From a checkpoint of a small transformer trained on Wikipedia.
Size: vocabulary 4096, 2.26M parameters.
Training: a variant of Muon for these matrices, 3034 steps.
Each number is 128 + 32 x the weight over the matrix's rms, rounded and kept within 0 to 255. Layers, rows and columns count from 0. Numbers have three digits each.

# layer 8 MLP down, 64x256, rms 0.151, rows 0-63, columns 128-255
181115097143157110127102126160122180147149106075152136172099137098082081159194121143101160162125085149108138088111145125121145170076108131108170104130113107049112172089135108057128127063136153131134085143108133139075112117087166110093132103091206072103163115049131118064072199159131196125133110190060101148115086100079115121133083086169171166141143148164123081136124100113162102160154
123099117123162131158155168149123155135144147114085098116113097122082167153075143124233168140145140180117145091087195098134092084115088108075123120151142116171110115165145099190126169087121162083088115120120128117140146093133139114110120108085121113096120127189165128126160161146102080124120162169163078144134145117160102110161150129134118107092107094130137112169102114059042136107122
135186120136086032146125125085149112122127128149140093086141169158175108141146088178083079166110089191139162147085184091167098114120160213089100106119138146121171100177147099089102092115154107132149101167129155122138048117179136121105122144115136172142119116064149108136160173146195102157109081138082174164117113118119141108082143137107128094115174136103192161129135151117068101142117
069141083132124135115119154120138132075086142158067196137136121123076160113146150107106138140064155185107115136131131154166131130126089118130167157046145102093097165166144137060097132120152132100201142086095181109062148139156189114141081000151107142127157126101094181133139126148170171082146087085087096115141091102128053125127123193116157115128080148145117131113089167151164126123112
130154133123116130120172142138100173074080086155091152123148145118120110185145103100077087135115115171075146164136110088126144044124155105073119160146157139117117135167119125104140133167115123098128162116193103123157099156154123165133157171149082105112098197067156084153126137120122083144163110111124128171132141159093042118140173096154116130134163115133213143122073120109100092113114
145151160157095116129109118089108075131077109142169105115155106155140128110148108088160120112130098112163137122153125159128155113139181137171114183078138154148143148176138147148117118050181149137164123099140115112152181126162126134116147115130140093186126136119084108147137100094128124153142112146159120132102099168139152174093162144167151159098167175119121110137152125101179126149125
139117103122135201143090140099081107122163120156158074100172202124160144096150137131099145146192116130129153105133174122123069154230156111183255141146098170154143152076168097126092116091107157145108116115097116167116176146075162118109128196145156107172142137124163116100122126098189068176115118199137097103104119080092086047096201130121110167173150177132132139142162094027109130077155
131124120104106125145158145131177169142166113127209173182158143096142064141072125135178157127114100042111069114177131176079086174141118121142191085135109167133171165115169152164084111087100115128129143100132121130102174087143176080199171117096220145134153132056109132146133108069105158138160116094092075118160092164179103123094094131183116163132174163120104101088206052151204162152168
101177187138124141132112175187134133147119157136122123117070112056135194150083122147137110092123188135092133107155141176123140099133131161119162186139127171112124089079088165102112147120135223177138153168088099108146110146181135167140114093108175087132103167123126088131133186183096112131143135196115028152135132170079184188176123136146096087095158229117099165117098152112063093125086
068118105202171089112123107113096174156135125131153199159103126108105134149167147105104157082122156095141106095095139135140157144129137137079163134135159114093192123043164150138115097183074108145135171152149119154173139090147140156097116168148133086106117117134098081119108103176113131129126123124081155138159128115139130062190143098189163121146110058159140129058165087141108141177158
057119110117113114167104115142128165175133078157180160128153110121201131164112153190146128189161147156149142094137136154136102167121081114150074191081125164118182127166097141156150078092179141115066123122096072139059102078138083104087112086194159128154087162197138136141167141087169146136127106166114069071124116148126145178182060130145132088194163146104101132050117085148129120093107
148151162069087146133095083115094206151141110083106147116133086094140171100114117130131126121197113096145118067127101110117106119079143153127151104147145144063127101118110116138117133083116084123131157146114162159128092127097167085140090081122153105124127134112150133084150102139134115090166091129084143116122146174081115119160145131121086112140139125130156139078133097098096132129112
197123082083185079139101082165201060119105110162158104159185143104125095125123150110101125072098050119121099131144084160101091255113242049130118124082070150108124177088197101164169093092167136132070168154187143122092095131130210142162176125110156111118090127200091166214172156128176096158132151113184112112132164152104153111114182129171072205136159255129078150145153079152061179117118
141121107099152114150119129147120124126161147128135218176102139117157153129129137128132124161112121179177129115131119164068142142163121148129049129172116101062079129137129134139149097143123182100170141123153106136109157178095111097105197088115115149103113102157120142145136099171116153172138157158152052153120101118172166166056155101155131138174091050195163168167126108096127126083146
111134126132115104129160112061114173202089088116076152102066121185066118140190146119147163167134131171148145193153126116135127134103112157200077154124149146174193096112122156106056154095162141139120190187119180120108106074161210128140149134089148127146129114073040139084133208110116066097109065170116166086135137105132104126142171145111120162061121089104132127075136163168197113082176
123176094153151104175103192131075118186137135094190134086153115144154101181080125123178101093165136071187136147085159130105092175179162199152144124162099140099140135094111153154133117128078075141114125104156135111134038143122119137149114125115088112157151125098113131088164086150051109168051147103174052144136109148019095106104125105111129128162047193073103146067130117120112182094173
118135151100106132139135188074183116190116138101121167153102183135145158146126147160135091117116128067154116156081114115167158149139192150126185093138144136095166116148072107115127107117148162120133130107118103138114053095184134128106167100138134095118114163057087121121091140122091152161116073166190109122151171145144098140063129111113117141102119160080155136067152190090129117141135
154149084144134187105111156154095097036065086152118141163137155110144049165089063080131140114110065082067141173088133149143130246127127111118154107115140145059168126094121134129156134126091171108121117133158090054169112090083123138091132121126147147097089108217136136117099112151141170119111135145105131138114158124148113162098110092149162168136127247129165129159136083091130189136133
166136125102201136120164142106159203150098183122143168164132129143183077155115091104112186139173140048193111110124140132147119146112145172120043156136140147145090112112148141175087118195116104151156175169153178085104132154149096143101140147151121126127101189105132136119136109113167079226091127097218162099182119136130115167158166093100102079158135046189064135108165114126153218180117
129182086089110119130129125069116184134100112122170111095134131117176135118124108101164162106118152136152104115069128184097107168146155108119133140123111145121091175118077143181095120066136143111117123096128120112126171156139070164103140081183148167146072157113113172110157040150114107101159161124151062151157058108142150178103143101141170208103153100101148104081166118156085143132148
123135067120106072085201157077156146101144108132116113120136138134068166162119113127106226164132213145098095118114154115115142119087143088092096146105159162113131120088134210145082141137174069151109132090128123125102183149183027132135171106118166137170078096112123099176135119090080119116093157160093156117153101125128154129182105168185139147082099149139155124156150119099074145161134
115082143104171117082140095155141155117139131173189148114124086105164157121181160153146098158094078095092075178089140116145140162106145124098143111125164168132164119108140114104093135153127133171124123111147152131075148203129100125165161092108104180102155133191140106153151092109141132131172111113089115163126106098101120221175137122146088116161136192117093114095104135157140136091136
122148147164126029073166134104106152154107145146143130124102105086116166065194103115126160095138117161102101148154153088120157173176127120094139127159184175123113100114105122107117131164123111139126159124111098185114080131140087146096165115177091151110111181067146139119123139148134121107108124133102186152183117106098152123153111114130163121052159125147081148100133168138121076131108
106115141157126135108145108147103101159109087104190165106146132116135127056095141118087206111129124140115171088174081140146118116182137066158135141135123131174094112105143126187134133129131106101075143195114150085126182182106081089111112051152107074066195141062096141200142107115126116119202189090193116139104127076116134102086121104124080151113108171150164110213146084125081163071143
136127143123143145066122150149129101128119148169122124188113129164085132079129181127134172148074103113152175164169067105135118145116106153114167136165142133078098036127146131158064156131181124132110118142130126108113139163116196095084121144060136120166107124156149136176104092113084135145127162114153080148100104110096060145136122142064134132164126083152195144073132161070088120164136
155122142138078108127107111161145184059137118143094082162142147134152134096149148161059171153045120118118156091122153126133109089165131086099103151097141167115113161145093152184099098123065139121168125164151096171141075108164159144119146136112168117103101174142100140114142135101104083123138142106209103123151106137197195104157145159166126090136105047130143085151165142127094108120171
158143155136095132146139081123129192113098148096156119144097149075100116106162138149106154134093128096113120187058118169128114168108122110097138161174159074078073132076134138169110136102127125135128122128134123110159121072146134095147206163157147116104147159094114138149091136092135129101140063156079148164096111122191141115085102091127126141118139167162083107139145114143060114160144
136092097118130141146156127110118170091166062113133066133017152182149097114092129087142117130125109144165183080122127160137099081160135145112092082070147175087088121168140097143190085133083140140118103092125118133164140175145109134130158106134101179179153118192124145081120073125099083117155152111106205180164088208156157171160184105146101163157109149103228106115177110157177114121104
097116150099114125160142087122132099122137097095091212150117186131117080122133092120103163159085088194134074209107096128064101139106134185140197126101152090111138080138143143135162099109127086047099062178107122139140033159149113114152126095105153136130119076141130135121105101103132202111106131058138229073092132146197143111193142105076108144112135121143113091213170119105183106111123
174127093118159117182137122088088083164103093125133089130106113142205178137146194129134100100081094110144136145122084097124065154154132145157111143091123115135124151137104103156162092138136125141133124155152105178142095056131118119109136124077172089119112107137117096089150124142109111143086131150111099129109135145074137077125093117070135063104081073119164122110159109164129159120101
126107170110125094134110117148094176131067140112154150075139116145189184124136130128131158135163121074149139050128140121139114163160131135116144108132113157070140110140112146083061127113162160137158187091150166126125146154130150128110135110186144111176131157156151138115138083125126192117096140168146089141118146070125157158170117078179132126195121141158098154171111140134126097152101
154099101135151134171141095127144062095104138148105104132117161127156118133112114109114149117144116142150156118064145154157120099092147179096170120119147134162135137089113148093148160182126173104170153147111117107158161134078160117137127094118137136118109156133154131167130170159182137122134092215107157172104128104123121137131195079124183148109099128149146126158062075104143178224121
097135159147092116119123185064131149117169132119084198144131069092096178102083115116169145118195145139105145187141131151105111101127095105147107103175112126120139062153166122137088138112082118167128136129083158140137148130068131103138146118124099150130088073122175086120144071102094163100094187081211058132127136144155028156134151128124130047160117175098093126178094113074185155100178
173154139118123173242128158120149148151079177079114075111085154122157126183151087152106116122135147155176088166110118102109128066131104204117110142212094122081123132144100111152145148107050181172111130090159123146116117161086052190110162164159123159133093148106103118144153075103155194131060120139088127117110121139082130168157100151129115128111086182082174113076121126176110114179136
140194136168167114129136111083114096137160120157148107132165082170087161126087176108189148150154122102169164141176147096152115155132131114168177156132186126184202064164120140122135139135180157189084148123156199083122142156123077157133113127217123166127097133098135114113192141159124185134120137183158113135112134155145188183116126183102153116113097161083119080118066170131143188150184
100104090120078120098102129097144101193116168125106065109183121158037110173166138148141137123162128099200098107153121147157134074172139131109122138138115096105132111199120088161131155070149073110177096143150145147128137152114068105123141157142133110110153138140120117098092130143155159132121120167159066126134125087131131207119183086106107140105123125125028138116134132057202079166149
102125129109117087101132058125159150090190151144157152124106114139129182071126140210116110189107126103126177162125134102179130075165146176091103151102129127070105133132149152091103149146095158147119138095149132186100161100122144108135155115120089102135171127121149170149140155143174070144098115118086111127130116100121185152100108163130132122164172067113146134113119140161068112096061
135126118139122130089151141139114150155138090119142097048076115158149155129137135121169117112161149128125159203088122106123125169145103168097096125091127146083101134075141135165087114116123120094121093128103135147145129110158102089099110063137126028153085140090091173117162144114081097151108102141124117122152119130045117153046078154182125106148213129132177112186148098111166119069122
111134106121118131080189071137163108156129093158077152151097092147075142101152104153058176147150129183118130168137117153096144116142155116074150142102090097142109142163102128106179081175127059158106175139092179154126083146152154131091128051167128145153110146192083185123112138138182123104161136123085120095143043117169118125120108171083169146130098077149120120087168131125081137109126
105102149105150099226109085144146159099099125154094069103096089096083148137127122127176205133082100140101191104101125101141132133164131191131063117126160125164083119108097127169107172141109158132120130140165097151202098127128156110128154075103125133125140163069146177139188116120116095143143158158114114179160117081152152109161136121131148074120172158080169119081136162091072191093122
097096146170144164166146131193124140181104174065114155147142125096117181100145102106099132142092134111097144054116146134117144115169102129149133067114167083106111121093115082173129143123116128116118130140122147108083136164105110063103147167086151123179142165151115074101154139111167133130125132113151152144111126120206155129163125138159180112104166032091093170094172176155164159170156
167172093110218159133148133093129149143089086141088142117171067132158183172098110145114205115138118138117146141129143114120090087126164092137167128130119137127088168162099104172132080137065150128109106156098123123111108109108131108063075155116150115118072092150132130176072130123163100119121122136158136135107129078149130118123140103152126190079110133100184090113123153125051119135170
085116163120156154152145087106116127130141148123161096134114129092156092108131123140148097111148168096196143058215097124146130141116145120131102143075134146143171112159191182105092140132178175079140144123114118110168115157131107120109134145190120103072164126157137124145140136174137106112162112072141174160061137154163114148162139137075092120138137170063108166159089140105170105114075
143088148090138126161164080147166112114088104131145080114111122167102161103124140083137158094160077118125125099098107113129148147134163126089200122057119147131134069182150108187135173149125154118141117131182082130130152046119168134134177167110129110176155155137091137133152103128089135181118155128165104123114112133064194110137102132109164129094134173151169155144129085129107097096147
108147134135129174170085165181133159118124104141137143132149113133184169140130127120108131142155157151126178109101124103110169059118176187177028149094122092139131158143117163085134192202098118118175128106151131110137072147163140140147137134124084146132126159103131180162112159126105176130132130130117160125121121111112098160135160106157135100140126132118188165091133202089105150141138
161125162121059138113152180067134025151143140114076103102132105090182140140105124147155135105180142116117198145189132148167102089148165132134142133094191119094146079182120187130143090121066164131123121104146101170192162142180171119149128107165176138082159141161133120102120086110081153088103106109149111158132152138191119164219164113125162079109153081147119106168151124119239118108104
116055076158107121174105180126070138098136146121086167128081124187178104099102163084126138074147155126100141093145125146119130145145189116156092151088121183119152105106146053163101138158124097057166115090116166137174099130085186135190127146108076141099110142140163153100129150113179127140171149111159111189172144119121133117093128132148101199151138106115144149124151216109123138118129
143160127170152159163135097078144167128156136129139126122111151106168159105167142164101110148162103131180108137128144138101144125130143148092091184066129136127207154170147110179116138105113113142106148116125102165160119119115214112127136149120098084139114134206132124089129119145160092151126124111155176167133135133149064142219136138143162084204163137145122162116086142128144160114113
080127141136129164120134124157163084140094116144105102095141136119137190060131117109104081102104159145093170124081170157149130187173169134118175128121139130141093150152101137118106129108151174143134132164123140099162114126109117137094105120125143182140125159167169064107174141108077079090088130158122145178178103220143135154114120092109128156076114188126088165134154137141219164091135
171115141130108175139158117150091156116109117161087138113109124108126133115067192118132111139136137173062160086098103136111071129096120147123136133160124073204131162155101113048129163131121091166120119099170139140151063095125149132155096109159112117126122130127178122115106145120117159136096104138097136153133127140145157148154163085128061099100110141141137124139118092123158120112119
105179189102084148139160172114174099105171150175162195149111134135113148116150104156136097130076163124154129066125036155185144087117111114152075108176138083239085086106127100100135116157134111117133131137115193163118129115151102123126123096077101122108130127105168172101139120096139143118140136098155128118106130129146106097082152179062081116184110112166103126102085150120179145158146
112095078154132135096186128163131083160128112127130127108139135135155076169120154092104116105058142124048086176128166150133096177133144083129151092113103132141158122130085137102134120151107152129087123128134097146128119104103142145150148185185135119118126144155143143174116126147141155149114155101125090124092122126171153058153037104153136126094113121148160126109132095117128126117084
095143094091118130103152190118127130093076132134118150060096067124112130157107084161153079146082125166144101136081128139140144158103082142182115142177125128109151096165146151155196162095067168165143136098137208156108153156149153116099145130143105130144098108178075145121091090113093192127164169133109132139127108127146109126230145091095138091153152102159185128089131138098113127148155
140130121149107142000103107088131142126126211151150172142203078153106114085131132090081126107130118114221194140106140137160171154144106142069132083068095125119140099142117102187115095128175096056123133160160077169155120111142115132104165037178089161133047099090091105098133133117146100132122146065196166091206158128033134107179124083118148200082157107118147230045125122122203194149120
126149097116108141101110132096115182174163190109108078127112051106128130130146128121158077080149074118150206149125143139127138175143122140117139170169135127189131100148116127103129146146103124166108144081080162076139072189099154088140162111141111102119160153109167159144087134134059157115148133120141142122159156128094106132110174140103147101122126121129154109113089120120143158117107
147089069114133091090099130084147103115119108148093141135100082123157134146081092071128112081079167119170168190081113124119136132117142177158161108097081151135166030087142105149111163117114127077145099144133128158162112148119130135103086066156154139153079110114072135161166101147130173127138160054136073115138135126122057109121149161164152116148133255148147139102139094091119092150081
140161094151183107148110122203118125095088117120138125138151135127122081104152190140098124137082160146104105147080117130115098158135136137121092121120108125156099176106145059135150130095058144065179123134099148137128095158114136114152118132070106140161112123190097124182113165111144104135112125067124157094094123099145159122162114104083178166119126131116132136168171114137107146107100
122118123113135140109129090124145137194138101096130096151124143123082124074180112084109142186161106163073170072127120215120187106180116100141154117148106143134075113090145150085123066111240100171038131199122148079093101129127134146141097138140137127135121150115091126164162159116119125132143135137149136110111111047209173195142142121093127194109106072158106157129096142192154122153161
158128110156138160158126122148096122145092088088126147078139131112113183117151114159119100114152175161092086128059119141105115144119121092155150144167140119161107151144165103130168122089143127105163126123155150077106111138136123118143154117175159142131119120101057125135075134104113185112145107157142118121106104087093132168107096135120184108098120164115109090142144118127129103193084
167130121115156163203125101083111151151150126137168103099080182157140105083135119102131122088078109139142152146073131164108138167138119105183173111159178100168127155126166062120088089141190181155102133181113090144109066091100133099130184118106107141118131101110141141107154064132072142121095131162151137172130181117138151127126175126078152137164117202139160106077107117132143127153148
110119122102110127166104154130131118089124130133108129099128189119062143102063167082171022081145148068102044108099106109114082153106154095082072131090163111105190189105123099123161094155124116141040117119076083157105139111119156118141080138172136095100171096094123141127129131063116096149171177153142131137134186187162130071124107161145047096160126132114071130103074108123112106146072
121100117123102134161125105094136110152122120118103119113134185087112138115117107145115070179155120141177097126112118103125107131143096129185121158169130118108092130143093148123086148092166140177109099139152128124076096105096086074171121107137168137147129137136142122110118118099089152146103150158110095116155151147162108074120124132164119132131147133147110065041117110152137123113165
125124130118183164084146128147086094142087165087080114104110068070140155113160119132141163104095056109166178124145096122136102156132124133135104092159175124181141092129095095145084161161161091164128091106135101133081120116100082090128125079090166161065135141126134132119138133102097177120087152157110068108110101150088139145116111106113118110073104150104136105092138136127140128114108
143152095193071175137112141127146133108143098116124117065080135163124125116136100140115121085076114146112135136136160104136083141111158100157159110101115127106155133135136146118139110067155116134107131169145100156113154109106144123166116151099098163133132128110125138165144118161147126087127099087147114098138159113080147132151127100129064148129136103129163099169185124159127091126153